Part of a small language model's weights: value embeddings, 6269 steps.
Each number is 128 + 32 x the weight over the matrix's rms, rounded and kept within 0 to 255. Layers, rows and columns count from 0.

# layer 4 MLP gate, 128x64, rms 0.162, rows 83-117, columns 0-63
[[135 162  88  81 152 131 153 111 146 130 144 120 101 150 101 137 152 160 159 147  63 181 169 135 104  96 156 135 154  72 137 151 106 142 177  83 158 123 120 164 164 135 140 102 139 228 136 117 117 162  70 122 133 126 124 160 201 121  91 118 144  91 114 122]
 [ 76 160 152 107  80 100 135 139 150 187  63 134 114 182 116 127  89  77 118 205 118 159 119  62 135 150  95 101  91  92 145 138 113 118 153 105 109 141  72 116 111 153 153 141 116 126  86 151 130 130 142 148  90 142 113 135  71  96 153  88  93  96  85  98]
 [106 112 148 170 105 106  72 164 123 118  61 153 118 125 155 142 114 120 101  94 185 108 117 133  63 157 107  65 128 126  75 162 142  62  56 161  87 122 122  91 133 126 128 128  87  86 194  94 156 163 147 146 122  81 177 106 120 141 144 128 114 108 157 117]
 [150 122 175 191 160  89 132  94  90 130 139 128 111 117  97 123  81  99 125 175 153 142  94 109 121  93  78 118 133 133 109 173  82 120  85 118 125 124 101 143  99 205 111 159 160  54 133 107 144 104 105 117 106 176 134  99 146  76 159 108 151 172 109 211]
 [119 163  94 149 164 130 101 134 174 111 122 134 155 112 101 172 140 192 119 120 168 141  94  96  83 131 100 123  79 120 101 162  54 148 158 109 199  55 150 139 148 181  98 141 104 138  95 111 160 133 124 135  87 132 106 135 121 110 155 122 111 103 152 140]
 [152  93 152 158 120 121  86 122 157  99 121 189 102 155 152 129 153 112 142 107  89 125 146 179 137 102 222 127 165 191 161  90  82 156 118 181 133  92 152 145 141 128 153 144  89 148 144 171 129 124 107 105 123 104 190 180 107 109  88 142 144  91 121  98]
 [156 118 117  81  96 113 182 138 170 128 145 147 126  78 142 125 128  91 159 135 211 108 127 157  78 128  98  87 123 136 135 137  97  97  91 174 146  70 132 162 110 105  93  94 109  99 133 143 130 182 132 149 140  83 133 104 138 193 108 156 166 135 165 157]
 [113 127 173 142 107  97  90 101 202 186 111 131 169 105 164 157 172 135 144  56 136 119 130 151  83 147 150 100 130 229 146 171 118 190 163 200  64 119 170  83  78 103 160  75 115 140 104 146 104 116 124 125 147  96 119 149 140 133 121 149 141 114 129 144]
 [143 137 143 145 185 160 156 126 124 129 124 116  86 117 135 116 163 150  88 128 101 151 156 178 117 113 100  99 127 125  99 100  98 127 178 128 117 180 123 143 151 168 124 140  73 111  72 136 145 118 151 101 109 160 129 148 184 170  79 132 122  71 162  95]
 [ 90  94 123 134 110 114 130 172 118 112 116 110 194 125 157 142 106 124 129  96 142 109 128 147 109 130 132 124 142 134 114 157 103  88  89 139 113 124 122 129 192  95 112 110 151 164 170 126 163 151 179 191  20 154  13 161 119 149 127 197 113 134 127 194]
 [139 105 137  85 118  60 101 169 144 127 150 192 122 196 118 163 160 134 118 163 148 116  93 150  79  97 120 125 149 140 133 138 100 175 120  64 138 127  91 137 117 138 163 124 111 209 113 154  95 115 106 121 129 175 158 156 133 135  97 172 167 111 129 184]
 [132 124  83 175 140  90 164 104 132 150 142 154 116  69 134 132 137 148 154 110 128 151 220 125 124 168 143 133 125  83 182 138 120 122  77 137 120 215  84 135 126 119 120 104  91 164 135 107  72 123 115 177 208 125  78  73 150 118 132 161  82  83  96 147]
 [147 100 141 135  60 174 107 151 124 123 117 124 171 129 185 140 146 116 107 174 166 133 169 199 150 154 149 135  73 179  40 119 125 111 116 125 138  86  91 114 107 127 109 119 154  99 111 141 115 104 177 104 102 179 162 185 161 112 125  87 138 183 168 126]
 [160 104 149 134 129 158 115 158 112 139  84  80  64 132 152 115 150  96 131 180  66  85 154 138 161 201  93 107 139 126 124 172 129 153 107 109 157 176 101  97 110  50  99 154 165 111 136 163 128  84 133 117 193 144 124  87 180 148 104 119 147 172  79 127]
 [171 113 133 152 152 122  93 111 121 176 133 106 142 167 118 134 143 151 164 174 149 167 154 123 109  69 149 133 183 167 150 150 107 114 122 123 109 120  86 111 151  98 147 176  76  77  56 137 112 150 133 116  95 122  92 110 146 165 102 151 132 177 119 154]
 [109 140 100 137 174 118 205 115  91 158 145 125 110 153  92  95 205 100 123 136 191 162 131 130 109  62 174 122 125  96 154 158  77  94 125  99 143 130 171 135 116 174 183 108  56 117 130 120  81 132 141 105  82 166  66 129 159  81 144 116 131 130  58 161]
 [ 73  43  57 106 148  82 130  64 135 140 166 104 142 122 159 129 144 136 123 103 128 125  96 102 134 128 151  50 109 164 120 164 105 136 132 137 118 184 111 158 132  91 108 110  83  91 178 121 159 150 157  74 159 128  84 137 122 152  85  53  90 125 153  83]
 [ 45  65 139 109 129 114  97 123 130 184 136  98 123 130 124 228 107 100  94 129 171  61 103 124 132 144 108  84  91 155 123 106 124 164 174 191  93 150 153 160 155 148  80 179 159 158 119 231 117 105 113 127  97 126 118 148 165  76 106 144 128 187 129 173]
 [113 129 135 132 120 111  69  42 172 127 151 137 145 151 133 118 120 100 178 152 130 151 204 122 134 155 165 142 107 146 108 127 139 120 135  97  73 126  99 131 167 161 123 116 157 161 135  85  91 136 123 127 107  67 134 208 187 131  80 121 129  75  89 137]
 [124  80 138 128 100 137  65 101 158 156  38  86  92 103 113 118  69  93 131 199 115 144 132 114 170 142 111 123  73 128 131  69  88 167 116 153 161  92 109 120 131  80 105 150 157 127 166 114  97 143 115 146 165 139 186 129 145 170 134 108 136 183 125 131]
 [150  97 125 138 154 137 157 127 105 156 138 141 105 119 137  99  61 135 119 141  74 113 116 133 129  47 150 100 146 143  87 183  79 107 118 151 180 100 134 153 146  85 126 129 105 110  97 162 120  92 117 153  64 107 127 121 150 189 203  98  88 208 156 156]
 [166  74 124 118  99 124  60 133  80  59 109 115 137 146 143 126 142  50  92 139 149 138 150 170 110 147 132 140  83  87 114 131 110 134  29 124  91 140 145 129  92 112 116 126  93 142  94 126 127  53 114 156 108 136 110 129  83 127 125 106 152 166 136  87]
 [115 175  51 118 163 129 139  82 119 103  93 157 169 168 190 104 163 134 147 146 166 205 159 121 174 151 113 131 102  87  66 128  67 165 101 118 145  87  93 113 163 153 182 121 154 166 166 119 112 158 120 135 127  91 111 164 158  98  88  82 138 138 138 171]
 [150 122 102 180 128 164 136 140  75 176 121 141 150 171  58  83 132 156 167 166 124 167 101 141  52 105 130 134  94  94 154 156 112 160 124 144 147 138 122 130  98 139 127  94 107 112  75  67 132 172 167  95 184 147 139 107  78 134 207 114 130 133 192 140]
 [151 129  93  65 102 124 120  82 215 136 123  80 156 119 201  94 113 108 146 157 135 129 107 173 129 113 179 140 107 141 114  91 138 152  83 168 129 127 122 163 120 119  64  93 182 154 171 150  54 174 142 170 129  90 128 121 157 174 120 124 156 156 125 133]
 [ 88 121  91 109 120 102 164  94 139 109 125 173  80 103 160 141 102 119 112 135 120 110 161 106 143  85 129 117 140 152  66 149 160 169 134 167  91 147  97 145  77  92 126 111 147 121 146 105  63 123 172 137 146 143 169  92 109 209 103 177  49  81 151 106]
 [148 126  71 185  96 126 109 129 123  63 117 106 168 144 168 126 162 101 139 126 110 156 182  96 110  82 145 172 171  90 139  94 147 100  58  70 134 193 108 155 142  90 148 190  83 150 117 163 122 128 191 127 182  99 147  97 138 129 194 100  94 153 166 118]
 [143 143 139 136 142  63 200 118 111 152 155 102 147 127 126  91 117 146 106 156 113 152 167  96  72 131 132 181 165  92 155 180  69 143  96  77  99 122 121 117 130 171  72 131 113 116  79 162 139 170  84  74 150 171 137  63 102 120 152 127  92 118 126 120]
 [175 140 122 165 124 152 136 166 172 193 118  79 154 135 115 123 155 172 194  83  94 132 155  79 109 140 137 145 156 121 178 126  78 148  80 120 100 136 186 117 150 109  72 143 125 139 106 108 163 121 120 120 162  60 158 137 124 153 155 115  86 128 138  97]
 [168 111 150 132 148 106 200 162 148 151 177 161 114 121  75  94 123 153  79 151 137 168  85 126  93 138 151 158 147 147 119  97 114 173 133 105  98 172 198 140 160 147 162  92 118 119 154 159 125 157  83 120 114 101 149 122 125 110 136 138 151 146 120 133]
 [133 154 138 178 215 124 119  72 130 118 100 121 130 179 142 107 131 178 126 129 162 148 161  86 115 130 139 165 151 150 135 134  83 159  93 119  93 150 196 230  90 137 168 138  76  55  71  95 116 140 114 148 159  97 139  46 114 166 118  64 108  89 145  87]
 [109 110 136 112 138 169 151 133 143 144 108  28 132 158 149 134 177  94 124 109 113 116 126 114 125 121 132 108 100 178  90  99 131 164 134 134 152 139 110 130 132 108  95 172  98  98 105 153 120 122  77 118  76 165 103 189 119 107 142  60 161 145 128 140]
 [ 66 141 106 148 212 140  77  94 112  90 149 115 123 129 106 143 117 143 116 116 178 182 151 122  74  80 127 171 113  90 145 171 134 105 123  93 104 124 176 136 149 142 117 114 117 138 124  83 140 124  97 106 169 144 136  93 121 155 102 132 111 105 176  86]
 [ 92  98  71 135  80 133 106 161 146 100  94 168 110 134 126 161  92 123 175 174 105 126 152 113 155 151 169 161 114  93 117 132 174 107  68 110 141 125  95 165 120  45 185 118 193 168  97  96 119 128 172 192 142 138  89 166  97 120 115  92 174  75 144 102]
 [201 164 129 117 141 138 184 156 115  76 159 148 139  94 105  80 168 111 109 165 155 154 155 128 125  93 123 125 194 104 142 113  70 149  99  87 141 143 201 176 145 116 179  69 118 116 107 131 121  83 144  87 134 151 128 111 142 138 157  77 114 141 133 151]]
# layer 4 MLP up, 128x64, rms 0.159, rows 83-117, columns 0-63
[[157 123  85 186 137 149 154 155 149 160 132 140 145 134 154  97 123 139 144 129 129 105 169 151 127 107 123 106 196 119 149 147  47 152 171 138 123  85 165  84 176 121 113 135  72 168 148 114 160 130 131  55 172  93 168 108 154  65  82 154 144 144 111 124]
 [107  87 142 116  94 162 188 104 147 169 108 113 106 156  89 123 111 169 124 168 133 128 135 121 161  99 112 128 118 179 144 126 115  58 147 194 143 178 107  63 142 129 124 136  51 139 142 127 154 142 118 177  85 137 135  49 112  92 174 123 171 104 169  69]
 [ 97 157 132 111 134 122 124 104 141 143 168 146 140 135 106 115 133 132 117 104 100 108  59  96 152 156 113 136 182 112 136 154 146 168 144 107 155 102 127 124 113 106 139 142 144  93  96 122  60  69 110 128  79  85 161 117 119 158 202 155  63 152 183 129]
 [118 116 115 127 113 137 162 173 141 104 170 142 150  79 132 177 149  71 201 110 135  86 118 148 127 157 144  83 141 173 130 106 116 120 107 144  53 139 134 159 116 136 160 205 162 128 160 173  80 176 132 123 119 122 153 153 164 154 121 180 161 175 123 115]
 [114 162 148 191 193 142 133 184 211 132 127 118  91 119  99 141 140 157 113 177 125  81  95 116 140 136 151 164 121 124  99 108 161 122 164 185 136 126 161 182 133 109 126 151 200 154 122 125 122 166  69 172 122 100 150 176 103 128 115  95 109 146 119 133]
 [122 146  83 169 101 140 144 164 115 117  35 152 152 147 129 112 137 149 145 119 165 159 147 107  73  89 109 148  95 131 152 139 184 153  47 158 105 166 123 115  86 158 125 114 155  94 145  78 185  75  93  92  74 158 144 175  89 126 124  93 100 119 127  98]
 [143 110 101  87 176 128 179 172 154 178 176 162 134 118 116 196 101 138 141 137 166 144  93 182 120 158  67  76 150 153 142 112 162 127 139 107 100 160  77 108 137 110 137 134 143 114 137 176 110 156  94 133 121  91 159 121 128 125 108 104 154 154 128 140]
 [114 125  72 159 172 124 113 127 124 140 134  77 132 116  64 133 130 150  75 132  75 145 100 116 130 109 162 145  98 134  97 115  89 151 171 134 158  93 165 140 127 124 153 127 174 176 110 104 147  86  65 161 118  92 108 195 114 104 121 119  74   5  95  85]
 [ 95 110 120 111 156 103 122 132 147 164 134 135 129 138 178 148 132 123 146 125  82  86  68 134 169 158 112 116 132 113 116 122 155 135 146 132 113 105  86  95 171  73  66 167 151 138 191 125 134 139  57 128 136  74 135 150 127 114 132 145 157 158  96 174]
 [146 128 165 111 123 109  59  85 134 162 132 128  82 106 134 113  71 125 108 102 152 143 115 100 107 114 147 105 148 143 130 135 172 198 145 135 202 146 121 148 131 111 141 137 125 114  79  73  33  99 136 116 136  79 178 170 138 153 100 145 137 167 138  71]
 [137 130 129 155 154 149 146 112  88 126 119 138 157 197  79 127 151 210  89 194 151  89 104 141  86  92 162 122 172 162 181 140 107 160 113 152 159 112 113 157  60 127 127 110 124 149 148 116 136 150 167 100 147 124 143 124 121 164  82 124 156 107 114  95]
 [110 130  90 121 195 116 142 160 138 128 151 126 157  85 211 150 190  86 151 129 122 113 101 152  98 154  88 140  97 143 150 130 141 110 156  76 112  71  96 124 131 169 117 122  82 136 130 157 112 108  67 182 128 185  78 186 120 146 117  44 170 132 125 155]
 [138 109 192 129 132 123 133 166  64  85 160 161 117  49  81 100 133 104  94 150 149 110 119  59 149  63 122 127 130  76 141 139 101  76 106 132 140 117 155 109 219 130 116  56  94 137 121  89 138 156 151 134  86 130 137 109  69 100  98 151 152 146  92 141]
 [144  70 175 149  88  98 133 117 164 170  99  93 129 133 145 104 147 125 158 119 133 103 150 122 213 159  97 177 159 159 126 124 133 137  92 191 107 123 144 108 159 151 136 200  95  66  95 193 161 118 108 142 133 128 112 126 138 122 102 187 224 119  95 144]
 [163 152 134 104 134 156 124  83 137 127 114 136 121 151 101 150 121 142  97 207 123 138 102 150 186 132 149 117 172 163 103 152  88 171  87 149 135 196 114 112 176 107 110 142  86 123  75  98 114 153 114 136  76 150 106 139 163 167  77 134 133 123 123 122]
 [112 114 125 121 134  78 147 117 132  73 158 168 109 121 145 106 144 149 148 125 102 121 151 139 135 126  97 119 113 124  76 127 127 112 167 144 102  74 150 132 106 210  91 146 163 129 163  48 165 105 137  62  96 183  72 205 130 129 132 105  69 126 103 116]
 [119  77 133 180 128 162 116  45 155 122 110  77 128 160 152  38 116 118 162  82 108 114  91 112 149  89 205 111  99 191 134 209 119 142 152 135 140 134 162 140 174 146 112 114  80 105 130 119 106 114 112 105 179 126  85 123 106 156  94 146  97  77 155 135]
 [ 98  90 168  66 116  87  35 135  95 144 149 150  45 131 102 129  88 124 111 252 120 108 140 135 136 158 146 130  96 132 133 157 119 125 112  96 132 165 145 171 127 123  73  80 144 207 130  92  75 177  92 140 151  97  95 165 145 117  94 151  95 149 128  99]
 [143  91 120 130 171 226 118 125 118 126 146 184 165 106  93 136 132 164 115  85 168  94 174 147  83 154 173 162 126 124 112 178 132 156 111  95 156 165 137 125 176 102 136 145 162 132 117 128 130 204 148 131 135 175 107 118 134 154 163 140 133 159 164  97]
 [110 123 151 160 142 158 131 118 158 106 121  92 191  98  99 103 133 120 159 140 112 193 106 136 149 135  99 165 141 168 186 120 122 149 144 220  88 136 159 135 151 100 104 148 138  87  76 119 137  97  83 124 153 164  77  98  82 211 137 124 134  87 156 134]
 [138 121  83 111 121 146 127 128 113 128 112  73  89  88  94 107 130  91 164 122 149  86 147 101 176 136 165 192 139  84 115 142  93 141 149 169  93 120  53 148 130 150  97 146 103 120  61 153 151 124 138 181 139 127 140  29 164 154 107 103  98 173 131 147]
 [112  97 151 107 178 145 126 138 165 170 151 155  96  84  99 153  95 148 150 134 161 120  81 100 118 167 129  97 169 123 122  88 153  79 175 175 114 136  97 162  91 155 115  55 132  84 149 182 188 156 129  80 137 143 174  28  94  99 128 172 124  90 126 138]
 [140  80 196 125 117 163  92  75 114 120 139 150 146 124  70  77 112 147  98 101 114 129 131  76 123 134 176 155 123  89 140 133  70 157 159 101 128 100 148 143 100 211 138 174 170 138 122 116 101 115 213 102 191 115  92 146 113 113 127 120 152 149  96 170]
 [148 114 133  60 143 117  90  59 151 160 145 136 169 133 133 199 133 114 105 110 156 135 117 142 168 101 118 141 125  79 140 129 110 101  74 119 141 127 128  82 183 132 119 164 169 126 184 111  80 144  58  91  51  95 164 200 135 138  51 175 137 134  87  92]
 [150 108 162 140 110 118 127  59  82 132 137 125 129 141  75 150 133 111 109 132 129 150  34  95 166 104  89 103 111 137 115 111 116 155  81 139 135 128 167 160  87 165  68 176  62 140 117  94 168 109 110 196 135 144 120 154  72 181  96 111 110  90 116  98]
 [162  67  77 122  96 150 120  97 110 114 214  83  91 128 111  96 158 120 165 113 145 128 117 108 119 149 162 109 174 142  99 144 172 149 160 112 105  63 126 111 158 193 126 134  98 139  94 125 108 128 147  98 129  74 128 148 160 172 110 146 175 201  80 198]
 [138 118 127 101 134 142 102 151 133 119 154 163 129  64 111 129 123 147 126 108 200  98  90 171  96 201 155 135  78 113 111  86 168 118 160 170 116 109 101 182 103 201 136  87 115 123 127 169 108 146 102 119  46 146 181 136 122 175 128 235 138 129 135 116]
 [ 97 110  93 124 110 131 125  74 165 136 158  80 109 113 160  98 110  94 105 122  61  71 127  75 199 122  65  94 182 151  95 121 150 137 112 146 106 134 145 185 130 116 105 160 115 102  95  67 142 170 168 137  88  61 187 180 141 146 127 107 184 140 111 125]
 [146 116 161 120 103 120  77 183 115 118 114 127 181 155  97 120 137 117 125 131 109  86 134 110 187 127  83  83 178 142 110 119 130 129 205 144 160 108 115  88 142  77 112 133 124 146  96 113 145 162 124 214  55 126 137 115 126 146  99 151 135 101 142 173]
 [109 107 119 125 154 122 100 157 148 136  71 114 114 132 106 117 136 145 153 113 112 121  97 139 149  89 110 126 149 130 109 123 127 136 141 105  96  94 132  91 138 212 116 160  81 115 197 185 123 163 151 179 158 123  84 180 159 105  48 177  93  85  97 181]
 [129 117  99 148 138 125 117  99 145 146 133 194 106 204 158 151 151 166 133 180 137 140 150 129 132 129  93 121 127  77 169 137 125 135 106 144 133 186 125 130 146 117 118  87 107 145  83 183 171 186  78 109  70  83  94  57 112 142 125 184 109 122 114  71]
 [ 85 147 102 137 127 146 143 120 116 170 122 108 147 111  91 170 195 122 127 131 121  98 116 121 102 115 148 117 117 139  85 133 142 170  78 118 104 134 170 105  74  68 106  89  83  81 153 137 105 117  86 120 112 133 107 159 139 109 103 149 103 151  86 140]
 [148  87  88 135  60 153 123 153  91 146  98 145 100  90 107 140  99 121 210 115 116 102 126 139 167 113 126  87 178  88 123  54 103  98 126 125 102 175 118 152 157 153 104 163 129 125 119 137 135 121 209 130 100 159 150 152 128 102 122 180 187 170 143 134]
 [125 150 144 141 119 138 132  87  83 136 103 153 116 134  90  95 101 128 102 146 151 130 132 148  26 121 136 149 125 143 113 140 146 168 121  99 116 141  97  93 223 188 103 134 129  89  59 120 130  84 177  96 120 147  91 139  86 133 106 130  71 159 127 181]
 [154 136 141 110 133 116 144 136 123 140 138 154 113 132 132 113  86 139  75  92 162 134 196  77  41 150 162 129 102 163 136 161 132 141 101 138 118 150 199 142  81  76 136 140  76 120  67  89 149 142 127 144 113 143 148  90 130 149 143  62 199 113 148 166]]
# layer 4 MLP down (transposed), 128x64, rms 0.128, rows 83-117, columns 0-63
[[ 84 134 188 106  94  70  78 104  79 107  64 166 122 112 125 155 140 160 130 129 151 168  72 120 133 140  87 135 116 160 119  87 185 113 140 132 150 156 110 174 110 133 159  98 141  54 109 146  93 111 161 147  97 140  92 130 153 166 164 148 160 121 138 176]
 [199 135  98 143 151 135 119 117 100 117 219 144 121  74 124  80 102 109 140 115 191 137 142  71 124 192  98  91 142 108 104  97 149 161 111 164 161 113 201 161  76 100 122 131 189 142 112 137 125 145 171 107 123 107 125 134 123 119 153 144 127 125 172 152]
 [151 163 117  94 102 130 127 162 105 131  81  99 104 103 122 138 171 103 154 168 113 160 119 118 156  72 153 139  78 111 193 116 107  77 167 130  96 138 122 162 136 129  78 156 160 118 141 132 140 161 150 120 132 195  27 153 152 109 133  96 148  77 116 179]
 [146 102 175 151 113  59 112 105 127 138 105 156  81 156 102 157  75 208  83 145 112 119  84 116 130  79  85 101 122 123 148 112 137 132 142  91 228 124 137 127 114 170 136 133 106 154 101 122 150 117 115 121 147 175 153 121 143  85 100  91 106 107 110 150]
 [171  89 125  87  89 139 117  45  81 165 140 158 137 148  88 127 134  74 134  72  82 158 111 105 138 141  97 154 164 116 137 145  67 140 102  81 101 137 129 108  92 115 146 128  83 137 117 168  96 111 146  62 120 160 124 120 189 127 194 150 111 134 137 141]
 [161 169 199 172  81 117 153  92 112 177 118 103  69 117 142 157  85 140 112 150 104 123 130 116 156 125  86 107 176 188 127 128 112  72 118 119 106 167 127 164  90 120 150 125 168 172 122 152 139 181 155 144 135 140 167 156 144  93  99 145 196 156 133 127]
 [ 90 125 159 144 111 128  55  80 110 143 129  77 151 133  98 124 104 119 139 162  94 132 127 134 141  98 162 112 131 124 178 123 134 112 151 108 164  55 116  91  79 164 167 140 131 183 120  67 131 136 130 151 100 145 102  70 161 131 176 101 103 111 125 101]
 [200 123 157 106 145 126 172 107  83 146 100 147 151 144 125 170 152 142 153 183 117 144  93 147  84 155  78  75 118  98 148 139 106 200  88  82 123 160 131 186 114 157 113 128  69 128 163 159 145 155 173  50  52 129 146 103  93  92 157 182 145 121 192 123]
 [150 153 155 126 112 145 135 107  97 120  49 160  97 135 129 120 193 135 114 159 142 125 162 118  72 128  57 127 104 156 110 136  76 153 150 110 160 124 168 167 100 147 146 133  86 132  77 134 124 114 149  91 147 137 114 156 167 126 156 157 159 144 154 100]
 [100 105 122  81  61  91 122 161  86 124  78 108 164 104 195 171 139 126 162 121 106  94 147 114  94 149 108 107  78  99  95 162 121 121 122 120 173  82  77 124 130 101 131 125 161 145 188 108 115 172 142  76  80 112  59 156 138 155 121 125 104 124 141 160]
 [114 154 102 164 130 189  95 127 117 111 123 145 167  84 147  78  92 111 164  75 105 124 157 151 146 147 101  98 141 106 148 155 172  65 101 156 147 110 186 103 135 131 119 137 167 114 132 115 128 108 136 138 111 114 114  80 107 113 170  92 128 134 134 108]
 [170 143 161 187  74 179 174  83 141  77  53 139 149 104  50 115 130 138 106 151 157 122 160  99 125 136 129 154 139 106  66 143 134 139  78 134 179 138  99 120 141  96 131 119 142  93 189  88 121 174 152 104 151 111 138  92 120 123 151 186 109 112 145 113]
 [ 92 101  67 141 189 100 156  71 120 152 159 125 141 132 116  92 106 157 193  96  99 146 113  87  95  96 128  97 150 132 149 167 171 131 129 149 136 138 129 179  92  81 101 156  74 156 159 174 103  80 125 127 142  62 103 103 150 101 187 106 113  68 102 134]
 [181 132 166  91 197 160 144 153 150 159 176 115  39  98 105 157 167 172 149 188 128 116 135  94 145 133 125 163  78 180 132 108 145  86 151 114 155 142 142  99 105 144 144 161 199 168 140 121  96 120 139 119 137 146 181 154 115 110  98 111 121 155 170 140]
 [ 91 103 140 165 137  78 114 160 132 133 124 140 157 150 165  93 132 126 183  63  86 122  92 148  94 133 105 140 119  90 101 111 126 159 172  99 155 104 148 115  38 113 129  71 160 153 157 110 130  75 114  88 172 122 131 108 114 129 193 151 116 117 139 143]
 [137 187 111 114 143 182 110 146 132 150 100  65 149 146  81 136 111 130 108 119 126 164 133 123 158 122 173 127  97 109 160 150 142 146 123  98 125 197 122 150 164  41 162  60 144 112 110 189 123 169 111 179 142 167 160  33 172 131 142 137 141 148 159 157]
 [182 190 139 118 142 139 142 165 142 155 132 153 160 146 101 115 143 109 165 187 130 133 143 159 139 136  83 169 127  93 126 142 164 124  65  87 101 110 175 169  75 116 136 142 143 144 111 109 128 157 107 165 105 145 176 124 109 124 119 171 214 168  83 164]
 [143 121  99 113 200  86 133 134 117  55 105 105 155 162 194  51 208 142 114 124 183 192 171 143 138 139 136 140 130 125 141 140 138 133  99 129 100 122 110  39 146 149 188 124  76 104 150  80 120 161 106 182 125  89 166  38 121  69 154 112 155  55 132 174]
 [ 86 116 116 140  75 145 153 132  94 156 141 143 139  69 111 149 147 150 138  59 177 137 104 133 175 161 110 127 170 132 117  70 132 126 150 134 159 144 153 145  90  92  92 130 182 127 120 165 174 165 151 131 157 124 136 110 106 124 153 127 151 173 136 130]
 [118 134 100  99  95 115 169 151 152 154 117 171 146 106 115 203 151 180 141 146 115  92 157 163 167 150 106 105 157 115  81 160  86 117  89 104 196 136 127 135 125 150 149 110  93  89 152 187 167 124 159 118 130 113 131 195 149 120 132 178 159 175 158 139]
 [ 96 155 143 142 131 130 132 154 115 169 112 183 132 212 157 129 117 129 101 123  82 110  95 140 118 141 116  82 109 148  98 116 125 167 115 126 199 162 149 132 114  83 119  80 162  92 133 130 111 130  96  50  99  94 186 193 103 165 170 153 129 138 178 129]
 [164 140  94 111 117  96  90 125 139  82 104  99 121 151 175  59  78 124  91 149 114 134 168 157 146 105 141 112  84 138  83 112 136 163 116 152 138 131 134 162 152 119 166 115 183  54 101  95 136 157 146 125 109  46 116 135 156 164 132  61 143 117 178 110]
 [ 68 117 135 164 131 162 134 171 106 157  98 135 124 141 154 116 183 129 159 134  71  77 215 100 153 108 101  54 130 131 126 121 166 121 116 159 183 109 170 142 167  76  54 175  74 142 108 124 116  96 109 136 123 129 166 107 143 210 157 149 143  64 110 107]
 [128 134 146 179 105 149 166 179 112  91  65 131 129 163 146  80 160 139 160 184 129 141 191 140  98 134 119  67 142 187 109 135 151 140 149 139 118  87 103 173  79 139 129 141  73 147  96 116 156 120 153 162 187 147  99 103 122  91 168 109 134 121 151 171]
 [151  99 151  78 111 133 116 151 110  83 122 116 147 106  98 175 142 126 168  99 104 141 145 150  78 116 166 141  79  97 117 157 141 110  96 143 148  99  95 193  98 115 117 162 131 154 152 174 113  52 173 168 151  91 107 148 185 168 122  71 139  99 157 130]
 [113 156  87 160 189 163 135 118  61 164  75 210  88  75 124 140 128 138 148 134 156 143 117 146 168 136 106 118  84 142  95 112 136 134  94  74 152 155 159 128 110  71 136 190 144 102 182  97 120 105 176 111  90 141 130 132  93 188 132 133 108 104 188 121]
 [138 121 103 128 147 142 154 121  97  91 106  99 145 178 143 135 103  99 120 132  94 141 150  68 171  65 139 126 186 144 151 139 127 143  42  73 130 136 144  96 155  78 126 156 158 124  72 125 149 107 184 148 199 128 121 115 136  90 116  56  91 127 155 164]
 [ 98 163 194  87 133 117 137 169 123 126 117 151  75 144 124 138 129 143  95 139 142 169 145 143  82 126 122 158  90 107 152 118  86 128 130  97 163  94 107 104 130 169 162 113 103 161 111 145 112 142  78  94 139 175  57  82  61  49 134 142  57  99 120 153]
 [107  88 142 130 140 164 168  67 141 143  87 101 101 142 191 144 145 108 102 179 193 174 161 119 116 158 152 161 101  87 134 113 159 120  67  84 101 125 107 169 107 182 138 145 132 107 131 114  90 136 110  56 204 131 136 131  97 101 154  97 102 157 107 117]
 [183 154 149 166 129 152 162 121 118 112 160 147 149 142 134 138 137 128 125 209 133 130 116 136 110 147 139 120 144 107 173 151 123 160 128 156 143 188 160  93  97  65 123 130 162 152  86  85 125 118  87  96 109 119 159  80  97 125 182  88 151 172 125  82]
 [116 165 138  54 138 120 100 129 134 117 150  95 143  96  55 125  99  92  96  41 154  97  97 170 118 139 161 143 102 184 124  91 110  92 155 118 124 119 117  80 151 145 122 181 145 121  98 119 104  89 181 150 186 203 154 164 151  84 113  34 160 135 145 178]
 [130 114 151 160 116 107 113 166 140 119 135 151 105 180 161 143  74 134 127 106 150 197 132 103 163 149  96 116 125 116 164 174 107 104  92 137 145  91 134 143 156 154 159 122 177 207  69  82 150 121 143 148 167 152 101 135 101 147 105 133 117 146 115 132]
 [100 107 176 107 167  83 134 133 128 119 173 154  97 155 118 185 112 134  90 167 161 139 195 133  93  85 153 151  70 152 110 182 110 105 175 129 138  90 167 127 129 117 175 103 146 109 133  85 101 145  94 134 152 113  97 127 115 120 119  93  78 119 140 101]
 [148 101 139  65 153 115 122 148 215 105 154 102 194  66 151 146 193 157 141 101 141 105  94 137 232 104 113 138 114 134 158 100 104 105 157 134 123 134 101 147 114 119 142  64 131 151 142 165 152 195 139 107 117 127 166 134 142 128 107 120 121 121 110  67]
 [ 63 115 104 131 117 127 119 111  86 122 135 125 166 132 127 138 152 105 194 114  84 144  57 141 128 106 120 192 129  94 101 146  81 130 144 123 155 100  44 108 131 137 131 108 156 135 154 146 119 105 160 127 152 108 127 165  89  99 176 177  79 177 111  84]]